config.yaml
num_hidden_layers: 11
hidden_size: 192
num_attention_heads: 3
num_key_value_heads: 1
head_dim: 64
intermediate_size: 384
vocab_size: 6758
hidden_act: "tanh_gelu"
norm: "rmsnorm"
norm_place: "pre"
norm_eps: 1e-05
positions: "learned"
qk_norm: false
attn_scale: 0.125
bias: "none"
tie_word_embeddings: false
parallel_block: false
init: "normal"
init_std_qkv: 0.0226
init_std_o: 0.00481
init_std_up: 0.0226
init_std_down: 0.00481
init_out_by_depth: true
optimizer: "adamw"
learning_rate: 0.00173
lr_mult_up: 0.613
beta1: 0.95
beta2: 0.99
lr_head: 0.00633
max_grad_norm: 2.0
warmup_steps: 354
schedule: "wsd"
decay_fraction: 0.666
decay_shape: "linear"
final_lr_fraction: 0.1
batch_tokens: 16384
max_seq_len: 256
doc_mask: true
train_tokens: 215300000
max_steps: 13141
dataset: "wikipedia_en"
Each number is 50 + 12 x the weight over its row's rms, rounded and kept within 0 to 99. Layers, rows and columns count from 0. The size before them is the row's rms in percent of the matrix's.

# layer 7 MLP down (transposed), 384x192, rms 0.104, rows 356-383, columns 0-95
107:47 41 64 42 55 46 63 38 46 57 52 60 61 72 37 64 47 65 58 26 57 38 37 50 39 52 54 46 36 50 38 54 57 44 48 51 48 61 63 29 31 38 57 62 48 29 32 38 61 40 46 58 24 54 65 53 37 49 43 80 53 54 56 58 45 65 62 68 54 45 56 48 42 64 66 70 37 59 57 44 52 46 30 60 37 68 45 52 69 56 48 40 55 56 56 52
121:36 73 44 43 41 47 69 57 55 58 43 52 64 52 48 40 57 68 52 40 51 56 64 44 63 41 55 43 35 70 37 44 59 56 54 19 44 55 78 42 61 62 34 44 47 59 57 46 43 48 49 35 38 44 61 68 54 44 40 63 63 64 34 51 45 64 38 33 49 25 43 26 45 52 62 56 54 54 52 51 56 42 24 29 43 45 75 35 46 49 44 51 49 55 39 40
100:44 40 58 36 52 41 37 39 72 58 39 41 51 53 57 48 37 48 53 32 33 52 43 58 33 33 54 53 57 57 43 62 59 59 33 45 39 46 79 46 48 52 61 34 28 48 60 40 57 56 71 64 53 45 64 63 53 64 67 38 36 38 53 57 54 38 27 70 42 55 55 90 53 43 21 49 49 42 54 67 50 24 61 54 24 57 43 58 36 60 62 47 57 66 53 42
104:48 44 18 53 57 52 63 49 44 40 59 53 47 51 44 57 20 56 67 37 66 51 39 51 47 44 53 65 61 55 18 34 54 47 55 66 66 52 61 39 56 59 51 52 48 38 38 46 48 51 56 53 40 60 59 20 60 47 50 30 62 44 22 41 65 64 52 41 30 49 50 40 49 57 67 45 51 45 81 53 62 36 35 59 35 72 40 68 29 51 52 24 51 55 45 60
124:31 54 43 50 39 51 39 62 46 49 65 55 53 52 48 59 65 64 53 54 33 44 59 46 53 35 46 35 38 50 56 39 32 46 44 46 43 34 36 81 64 63 55 31 55 54 68 42 61 55 18 48 41 67 33 44 49 64 53 53 70 49 35 45 68 68 49 57 57 51 41 49 63 43 67 56 48 58 51 61 43 52 31 18 69 35 40 35 47 56 48 45 47 60 38 34
118:36 58 41 57 27 42 41 68 51 54 43 52 56 57 48 62 40 36 41 47 71 27 39 49 43 26 43 49 61 46 45 41 32 63 52 58 58 46 58 46 53 65 61 31 58 39 21 70 62 71 34 46 57 67 36 33 60 55 51 39 56 53 43 69 46 70 68 59 67 76 71 64 48 54 54 73 46 58 39 45 64 37 82 44 40 58 28 31 51 67 46 57 45 59 62 53
115:24 58 67 78 57 52 45 64 26 47 61 74 52 54 38 68 59 54 65 47 64 34 66 44 23 29 62 52 56 40 29 52 41 66 48 47 52 59 35 68 53 62 43 44 61 41 58 58 35 43 37 67 62 46 51 30 58 50 62 37 45 51 58 51 51 43 63 46 62 67 50 45 55 46 64 43 52 51 52 46 67 63 51 46 78 55 48 43 52 45 59 55 62 72 33 65
094:56 28 60 46 34 45 50 47 48 24 41 47 47 61 56 57 47 59 55 39 36 42 59 53 40 39 42 54 45 43 65 68 37 59 65 55 72 65 66 46 58 45 35 40 50 62 44 45 45 44 53 39 44 61 30 49 51 35 50 71 67 34 18 61 81 49 36 63 81 53 53 57 40 46 38 63 34 55 48 53 30 62 58 38 55 53 46 38 40 48 29 49 27 44 49 41
103:53 51 34 52 61 73 57 45 58 46 43 52 32 56 66 35 14 24 70 36 65 46 75 51 37 54 54 71 53 45 41 39 49 51 49 58 63 50 47 27 66 37 60 59 80 42 38 63 57 22 55 47 31 66 40 33 72 45 52 27 39 68 41 48 56 63 44 42 58 43 45 41 52 48 58 58 66 45 67 45 63 46 60 54 56 46 38 46 65 55 35 39 30 22 64 60
087:25 55 48 30 51 32 48 55 56 45 62 30 55 41 47 70 48 54 19 57 52 61 30 51 54 40 50 55 46 62 79 71 65 40 72 39 49 68 61 65 62 42 46 29 54 62 63 35 35 45 62 33 56 52 20 63 53 75 63 67 39 26 53 58 62 29 54 67 47 51 24 17 58 63 39 40 50 43 48 41 46 44 54 58 35 57 55 48 39 46 68 62 49 59 44 53
083:65 55 49 58 48 63 49 33 58 59 38 71 41 22 46 54 23 51 52 21 37 55 70 44 56 41 56 44 70 36 26 67 53 53 61 56 36 56 40 54 60 59 48 63 46 41 53 50 51 52 40 70 38 40 34 39 49 59 32 47 76 48 56 42 64 69 49 31 53 49 69 54 61 46 51 31 61 41 93 38 48 55 49 70 30 50 35 57 74 52 41 44 61 48 58 38
118:67 67 55 51 34 47 55 49 60 48 55 57 57 33 54 48 57 61 54 49 45 60 39 56 49 53 45 49 68 56 46 45 35 39 71 43 36 58 53 39 60 42 50 39 36 65 42 40 31 40 50 63 69 54 47 58 26 55 64 37 62 46 46 45 64 61 28 32 23 61 48 26 43 57 49 53 55 58 35 66 45 53 37 48 60 78 60 52 27 50 55 42 46 38 46 35
092:62 50 33 41 37 57 42 67 42 48 54 50 33 49 60 41 27 47 27 48 60 28 47 69 61 56 58 53 77 22 24 42 52 52 41 53 54 51 40 37 41 59 64 58 49 32 52 74 39 67 58 54 46 40 68 38 57 40 12 32 47 47 35 51 53 43 41 59 62 48 35 18 56 61 54 58 54 50 58 43 48 19 57 38 68 51 34 58 44 65 37 45 43 17 43 55
104:50 47 62 46 44 52 32 70 59 51 25 57 51 64 55 31 46 49 45 60 26 49 50 42 66 48 50 53 51 34 61 54 60 41 49 50 60 25 53 52 55 15 42 46 57 56 47 49 30 67 40 57 37 53 35 37 63 49 61 64 28 32 52 49 52 57 34 65 46 75 40 48 51 47 25 27 53 61 46 45 44 59 79 50 65 25 40 55 57 55 66 64 54 49 45 63
106:44 43 40 57 51 47 44 38 45 36 50 39 58 47 53 52 51 38 48 58 27 59 66 52 63 23 54 46 58 40 57 28 49 45 54 57 51 29 48 46 57 59 52 76 78 42 48 61 50 49 32 57 37 39 45 59 55 52 60 41 65 49 39 51 40 43 46 43 61 38 34 38 35 46 31 52 58 35 53 63 64 41 49 51 61 70 54 63 59 48 47 45 69 52 45 44
120:60 37 39 52 47 43 71 58 50 62 55 60 45 34 47 50 30 73 65 42 49 65 50 27 35 62 36 36 52 22 61 49 42 55 58 38 59 60 36 47 24 32 41 58 37 44 32 57 65 43 63 35 52 53 48 36 66 57 46 45 38 45 34 42 76 66 54 72 50 53 52 60 42 40 60 44 40 62 50 63 19 59 58 50 42 63 50 37 50 44 43 39 39 34 52 47
109:39 71 62 59 51 45 34 65 55 50 64 63 48 34 44 61 54 28 47 80 51 54 54 46 38 83 54 28 71 53 44 54 49 57 55 57 45 52 64 63 60 55 56 45 61 59 35 42 36 45 59 67 54 33 36 47 63 35 48 51 35 40 43 55 38 51 48 53 15 31 54 65 61 48 27 60 64 63 44 68 12 46 45 37 78 26 55 43 58 54 44 61 44 62 40 50
108:67 42 58 61 64 51 43 52 46 41 39 62 62 45 54 44 27 42 36 48 54 63 77 43 48 58 48 50 44 37 45 31 45 57 34 45 56 57 57 61 60 50 45 52 71 68 47 43 54 34 61 59 33 49 49 51 42 43 49 49 25 45 58 39 47 66 51 45 55 59 56 34 56 47 67 52 36 50 35 22 51 27 47 47 61 36 46 74 46 58 62 37 60 25 65 55
105:57 47 69 56 56 36 62 46 50 62 60 50 55 59 37 49 28 52 53 39 47 54 31 40 56 68 51 52 34 49 32 48 53 46 49 55 32 71 35 43 51 75 58 73 41 45 24 58 30 41 75 45 67 67 35 58 57 52 41 47 50 52 32 62 55 62 47 56 51 37 53 46 48 42 49 51 49 53 58 33 36 29 57 52 32 62 24 55 23 42 43 47 52 56 56 62
125:42 20 16 48 45 52 62 20 49 61 39 41 76 34 49 39 38 42 12 56 50 51 46 70 37 67 61 48 59 58 63 51 53 55 41 58 50 56 34 32 44 51 53 54 61 42 62 41 50 31 57 37 68 37 70 51 40 55 41 36 57 33 41 52 55 52 38 50 31 47 60 44 61 44 52 52 41 47 51 47 40 51 50 55 46 66 54 61 30 40 57 39 70 48 54 59
116:54 38 65 46 62 64 36 62 55 50 56 62 58 37 50 52 66 30 47 53 27 48 43 49 76 42 46 41 39 59 54 44 40 66 39 49 45 23 51 86 52 43 61 58 47 33 55 70 31 43 54 76 54 60 46 42 71 70 54 51 60 44 49 57 63 50 66 48 38 36 53 51 81 52 53 41 55 47 46 38 64 43 37 65 45 70 58 56 36 47 55 56 52 61 39 43
112:57 52 40 57 53 37 62 30 56 59 29 51 43 62 58 43 09 61 56 56 55 36 56 42 56 43 60 37 53 33 27 61 61 45 35 56 56 50 36 34 45 52 48 56 43 48 61 47 72 41 57 23 56 61 72 63 53 46 43 21 65 44 41 50 46 53 64 48 47 43 50 34 28 52 50 45 19 48 59 36 82 31 41 60 27 54 23 67 52 46 56 38 61 30 46 46
109:53 42 52 36 50 47 13 40 52 45 68 46 75 48 52 70 50 45 39 50 55 45 44 62 84 52 48 54 54 37 48 53 56 68 45 40 62 54 48 51 74 45 50 46 56 50 42 59 37 33 43 60 49 45 63 33 59 66 45 48 54 58 57 38 55 37 40 49 39 31 63 52 70 39 43 71 55 50 54 49 32 46 46 60 43 67 39 47 33 54 36 71 43 55 43 53
087:68 68 49 43 58 36 50 72 38 24 54 49 47 35 53 46 46 57 66 55 50 61 61 48 43 67 55 51 81 33 19 37 28 46 64 53 56 50 29 41 49 51 46 57 30 51 58 56 25 47 39 37 52 76 00 34 58 42 59 42 63 64 46 49 61 59 53 44 45 44 43 58 25 65 37 48 64 45 39 44 51 52 64 47 48 45 49 59 44 58 48 65 48 35 42 55
110:62 64 29 50 53 28 58 40 39 38 43 63 44 29 45 24 28 50 50 46 52 42 51 52 67 47 43 41 70 29 16 36 53 49 55 45 45 53 25 51 41 27 36 44 51 56 60 58 61 35 72 56 71 53 42 48 56 74 36 50 38 40 21 42 42 46 57 48 43 50 52 48 42 46 47 41 49 43 63 46 66 52 39 51 47 36 33 51 41 54 68 41 62 56 52 49
095:32 53 67 32 42 59 44 55 58 38 50 43 47 38 39 45 40 63 42 38 51 45 37 41 46 54 76 56 69 55 58 48 49 59 53 31 66 60 65 23 51 40 43 66 36 45 60 30 41 48 67 48 58 36 39 50 33 37 47 37 44 38 46 48 49 45 25 47 55 40 29 52 42 49 43 59 44 34 61 52 50 62 32 57 35 55 67 69 42 17 39 46 33 57 55 81
059:41 40 39 41 48 51 51 42 50 50 52 26 63 37 41 45 36 58 69 53 49 35 39 30 55 57 63 51 40 58 53 56 48 62 61 64 52 44 54 56 53 66 66 71 55 42 33 60 27 47 52 41 30 48 14 52 68 59 39 35 51 55 49 32 58 54 53 59 53 48 42 35 60 58 35 33 55 31 68 36 32 46 67 48 61 48 28 73 62 52 52 59 52 46 58 35
100:44 56 49 54 41 84 70 74 57 54 65 42 36 58 43 63 58 23 55 44 51 43 53 45 54 46 49 57 47 56 68 60 36 43 68 56 29 50 24 62 37 53 54 59 57 29 40 48 36 52 56 57 59 47 42 48 88 38 42 48 50 51 59 50 54 72 53 51 49 62 30 22 42 59 63 29 41 57 37 47 35 51 27 51 54 62 59 58 56 54 78 41 32 49 37 41
# layer 7 MLP up, 384x192, rms 0.0748, rows 357-383, columns 0-95
121:48 29 55 44 56 51 49 43 28 47 45 57 46 73 49 50 58 48 46 53 54 53 46 51 52 62 56 49 57 39 41 43 36 46 59 55 61 44 62 36 43 30 21 70 78 57 56 48 78 65 33 33 66 41 50 26 44 42 56 51 62 48 72 55 35 33 36 54 44 37 68 69 63 42 37 55 65 51 48 53 48 62 61 67 41 65 40 62 57 53 36 35 60 45 75 35
103:56 36 56 68 49 55 26 62 34 54 65 58 59 68 39 62 62 55 46 68 53 45 56 48 52 49 43 52 28 29 51 16 55 50 49 38 54 57 29 59 63 47 29 67 57 51 46 42 43 45 42 42 60 58 70 64 17 46 51 60 59 66 69 45 43 50 57 52 56 49 25 57 54 58 72 42 38 64 68 69 44 51 74 53 55 48 60 64 56 45 41 58 54 57 45 52
103:74 56 82 42 46 32 61 59 50 37 41 49 51 55 34 44 59 59 46 69 37 48 60 42 61 60 31 50 20 42 79 52 66 58 54 40 61 44 48 42 57 26 37 59 50 56 54 50 52 57 39 42 72 47 44 76 19 57 45 81 64 85 68 58 28 35 53 64 42 51 41 47 36 56 45 48 49 63 28 61 44 43 64 57 50 54 46 47 56 37 38 65 41 48 54 62
121:46 48 60 42 55 29 40 45 53 45 31 36 49 82 73 55 42 41 44 58 62 47 45 53 45 67 47 63 67 28 35 36 70 65 64 40 67 52 67 22 38 45 36 50 56 54 47 44 51 60 46 26 60 39 63 36 50 45 53 79 30 58 60 58 45 46 52 49 35 47 68 71 47 34 46 42 57 50 59 40 51 52 61 73 43 54 62 73 54 44 47 27 44 20 59 69
122:48 42 41 57 52 61 50 32 34 59 47 50 60 25 37 51 41 61 42 67 44 78 61 46 51 60 57 65 42 47 30 43 57 43 55 42 41 33 30 64 52 57 38 57 57 45 70 44 58 79 49 47 55 53 66 70 38 44 31 58 32 62 37 37 37 65 35 51 37 51 32 45 50 62 65 27 61 61 59 47 45 31 37 59 56 42 65 47 45 42 59 35 53 65 39 40
109:61 52 43 44 48 70 56 57 63 58 56 49 45 37 57 61 43 50 43 58 54 42 58 75 59 80 43 43 55 52 59 46 59 50 69 63 43 42 65 36 50 70 48 44 59 45 56 49 57 51 54 49 30 50 63 55 55 69 24 55 31 56 22 46 43 50 53 64 43 40 58 46 58 61 55 59 46 64 34 71 50 28 42 53 52 39 51 46 59 48 57 53 45 24 44 57
098:48 47 31 46 45 57 59 64 40 48 65 39 40 45 32 28 33 53 44 48 36 67 52 52 50 54 62 49 42 79 28 37 37 43 50 36 35 57 31 62 48 37 42 38 62 65 55 59 52 58 50 50 57 53 37 63 28 70 45 58 28 45 41 51 53 38 60 47 51 38 32 39 52 48 59 27 36 47 48 51 47 52 28 57 55 54 47 41 35 56 81 44 74 42 36 45
095:46 38 50 54 41 47 55 50 37 48 69 46 79 35 55 42 68 66 22 52 40 53 58 57 64 48 40 41 45 79 55 36 63 52 59 28 47 46 63 69 33 85 44 37 59 60 46 55 47 75 50 29 68 59 49 67 32 44 31 78 43 41 21 49 73 29 49 61 56 58 49 55 59 44 58 47 36 48 41 57 58 57 35 48 56 44 45 42 32 38 60 58 62 49 36 50
099:63 18 71 67 58 40 41 58 55 57 68 66 65 44 36 45 39 51 64 63 71 42 76 45 48 33 57 48 50 20 41 42 36 59 40 57 54 51 27 47 48 44 55 79 44 47 40 57 53 65 50 39 49 65 48 43 36 33 63 56 57 66 47 53 38 55 62 40 58 30 39 69 42 54 42 51 52 68 42 54 63 59 45 49 53 61 33 52 49 39 53 53 57 48 49 58
090:40 69 44 58 46 30 44 66 44 36 60 56 55 60 34 69 51 68 59 66 38 49 63 47 53 70 38 53 34 63 55 50 59 50 32 34 64 46 70 58 31 51 55 40 48 32 74 58 53 58 54 67 42 63 64 68 34 47 37 54 68 64 65 61 41 35 52 53 45 51 40 33 56 43 64 47 35 47 24 62 60 26 74 35 71 51 37 36 40 34 54 52 60 44 52 64
109:41 27 62 51 52 51 57 71 69 70 39 33 50 84 51 42 39 33 46 59 57 37 50 49 35 53 50 46 41 48 48 31 46 67 37 38 66 45 50 57 37 60 50 40 45 41 57 54 49 77 53 49 52 45 65 51 62 52 50 54 32 56 57 57 44 22 59 58 49 42 38 90 57 28 48 57 56 37 52 45 44 47 73 49 41 51 55 40 61 66 59 67 74 60 46 31
095:43 22 53 55 42 39 67 39 67 60 63 38 65 62 47 89 66 56 66 68 40 73 36 34 41 23 42 49 24 61 66 56 65 42 70 60 45 42 49 78 50 42 54 41 45 66 62 33 67 42 55 40 64 55 47 45 61 47 45 57 54 55 64 50 51 55 36 51 60 51 78 65 46 45 55 64 49 43 61 55 65 49 48 66 46 43 85 48 51 36 58 38 56 85 42 40
100:51 65 54 57 47 58 54 28 30 47 72 35 42 40 39 61 75 48 46 34 79 61 47 57 25 49 37 49 55 65 33 52 56 61 41 24 52 56 43 46 46 64 50 38 52 45 41 44 47 27 50 54 57 44 70 44 31 51 27 50 48 62 54 42 69 52 58 52 59 45 55 50 53 46 65 66 56 32 62 62 29 46 53 46 64 65 60 54 46 50 36 15 50 45 49 44
109:48 38 64 55 41 38 71 79 37 42 64 29 50 56 51 55 70 33 52 59 67 55 45 52 58 59 51 59 11 43 57 39 55 65 36 44 40 54 63 23 35 40 44 68 56 64 62 25 51 44 51 36 56 47 55 69 33 55 60 72 56 47 40 48 60 56 61 75 67 72 55 61 35 57 58 46 60 69 71 52 52 35 45 58 57 38 46 76 41 60 61 59 49 62 43 51
116:22 51 71 42 46 30 32 45 44 48 53 49 38 77 47 56 56 42 48 67 66 36 39 71 51 61 47 47 29 56 51 57 47 55 60 36 27 62 56 46 66 51 61 41 65 56 25 61 26 49 53 38 63 49 58 65 37 50 64 49 49 83 58 52 46 41 46 55 34 41 51 41 57 64 50 44 52 52 43 41 53 42 60 43 67 56 23 61 49 18 51 43 44 47 51 69
104:56 30 42 51 58 45 46 18 43 46 56 22 54 51 57 45 58 49 54 42 68 52 47 60 44 26 53 76 42 49 72 50 50 46 44 50 44 54 60 51 25 65 57 40 47 50 58 55 51 47 50 21 59 57 86 40 41 60 51 32 55 77 53 53 54 49 58 50 66 52 43 37 31 66 62 58 38 39 59 37 68 60 35 68 46 58 56 40 45 45 34 31 65 68 41 47
087:62 76 56 52 36 49 35 51 46 55 49 41 47 41 44 53 62 60 51 66 74 60 43 59 48 48 54 46 54 57 63 41 39 54 77 39 54 57 36 38 30 44 46 59 41 42 63 58 63 56 50 41 65 54 57 27 50 52 46 37 44 63 41 47 57 42 62 45 25 60 48 48 56 44 50 45 74 55 46 79 70 57 40 57 22 60 64 42 58 39 20 42 25 66 48 73
111:57 39 62 45 44 62 33 51 46 41 56 40 52 50 51 46 63 75 48 39 55 58 56 40 70 51 48 52 33 55 56 64 64 45 49 61 70 48 54 62 45 37 13 52 47 62 59 46 61 78 21 41 42 37 47 38 35 43 30 56 26 39 60 45 38 34 32 55 56 45 39 54 49 50 60 49 61 48 30 66 44 58 31 54 65 54 59 58 72 41 37 43 57 33 44 48
124:39 63 77 40 44 58 22 53 64 44 41 46 55 65 43 73 39 61 85 61 56 33 48 46 52 49 35 47 22 17 45 34 49 55 56 41 44 56 63 59 41 49 58 57 41 35 33 59 55 49 50 55 43 52 46 27 48 42 48 52 35 79 55 48 24 39 67 58 44 57 46 54 55 38 48 61 38 39 64 50 54 43 53 39 57 56 53 67 57 57 37 34 51 47 50 46
115:34 66 52 55 48 26 51 41 54 65 55 49 61 51 57 55 38 86 57 55 48 54 47 57 55 35 50 45 44 49 42 40 67 34 57 57 47 44 38 50 49 46 60 82 44 30 62 43 61 59 42 50 67 41 62 64 14 33 63 50 41 45 57 46 34 46 49 35 37 68 50 37 36 43 50 40 43 34 41 47 44 57 46 26 48 54 57 70 48 48 54 53 79 68 52 46
097:36 41 55 36 36 51 34 42 53 45 57 31 66 37 49 73 59 40 46 36 66 66 69 58 53 70 39 57 56 57 52 38 57 36 67 54 48 56 53 37 49 52 32 49 49 64 53 41 54 64 59 46 70 34 52 31 53 49 57 42 47 49 28 51 55 48 49 69 49 45 64 81 54 47 34 62 63 59 61 69 46 66 66 67 21 64 73 50 56 61 40 50 34 76 36 64
113:47 54 45 45 53 46 55 53 61 50 26 63 41 63 49 38 46 73 59 61 60 46 27 43 51 59 55 46 29 30 64 45 61 52 61 44 36 58 66 31 41 46 44 62 62 40 53 62 49 49 38 25 35 65 69 66 42 41 53 49 38 57 43 51 41 49 67 37 47 53 44 60 36 65 64 48 48 54 44 57 75 48 35 46 26 48 41 55 51 35 52 37 71 37 48 68
101:41 43 48 62 63 60 68 44 62 64 64 60 48 54 41 62 38 64 54 56 43 52 62 36 54 53 48 47 37 60 66 42 58 55 46 46 72 39 52 66 69 41 27 53 40 50 62 22 73 63 34 54 65 35 41 57 67 56 29 60 30 36 51 35 44 67 51 56 53 46 51 53 25 39 60 42 38 74 43 61 49 38 51 32 73 60 37 45 31 52 61 55 67 63 47 56
119:42 31 65 35 52 50 84 56 64 37 32 47 47 61 48 64 27 38 48 38 58 52 50 51 60 73 47 49 26 54 89 52 60 53 52 55 62 49 49 38 70 61 39 44 53 37 53 32 33 61 29 47 58 25 53 32 58 57 47 67 55 52 52 60 50 50 47 45 46 45 44 42 33 65 68 46 54 58 26 46 39 48 35 41 63 55 59 44 53 46 47 30 39 40 31 50
072:62 47 39 46 63 45 39 39 48 59 63 78 45 49 55 48 38 50 54 48 46 56 67 47 57 72 60 40 35 38 42 70 26 58 38 53 42 63 39 51 67 45 55 35 59 46 34 48 67 41 40 46 70 67 59 65 59 65 47 57 61 40 66 60 24 42 88 52 53 40 52 43 34 41 33 50 37 42 35 28 59 33 36 41 52 54 27 60 30 47 42 57 70 46 39 45
063:58 51 61 45 61 50 38 46 80 49 37 64 49 60 52 50 25 44 54 44 53 40 64 43 38 55 49 50 44 13 50 38 48 24 35 54 51 38 41 43 72 28 52 34 53 61 47 45 47 31 53 59 34 59 60 56 70 71 62 61 59 38 50 39 27 67 59 59 54 47 57 56 30 64 44 55 38 58 63 54 51 29 59 61 38 51 46 57 39 66 33 65 50 72 58 66
101:60 39 55 53 43 24 57 51 55 55 34 41 60 48 52 42 54 82 41 63 51 55 44 42 46 53 41 41 54 54 62 41 68 40 39 41 72 34 64 51 49 42 50 52 37 44 62 34 54 55 40 56 42 35 48 67 31 35 68 39 53 30 48 53 49 37 34 62 57 66 37 80 74 34 50 48 63 43 45 44 73 59 52 50 26 42 56 49 51 49 31 61 72 39 53 47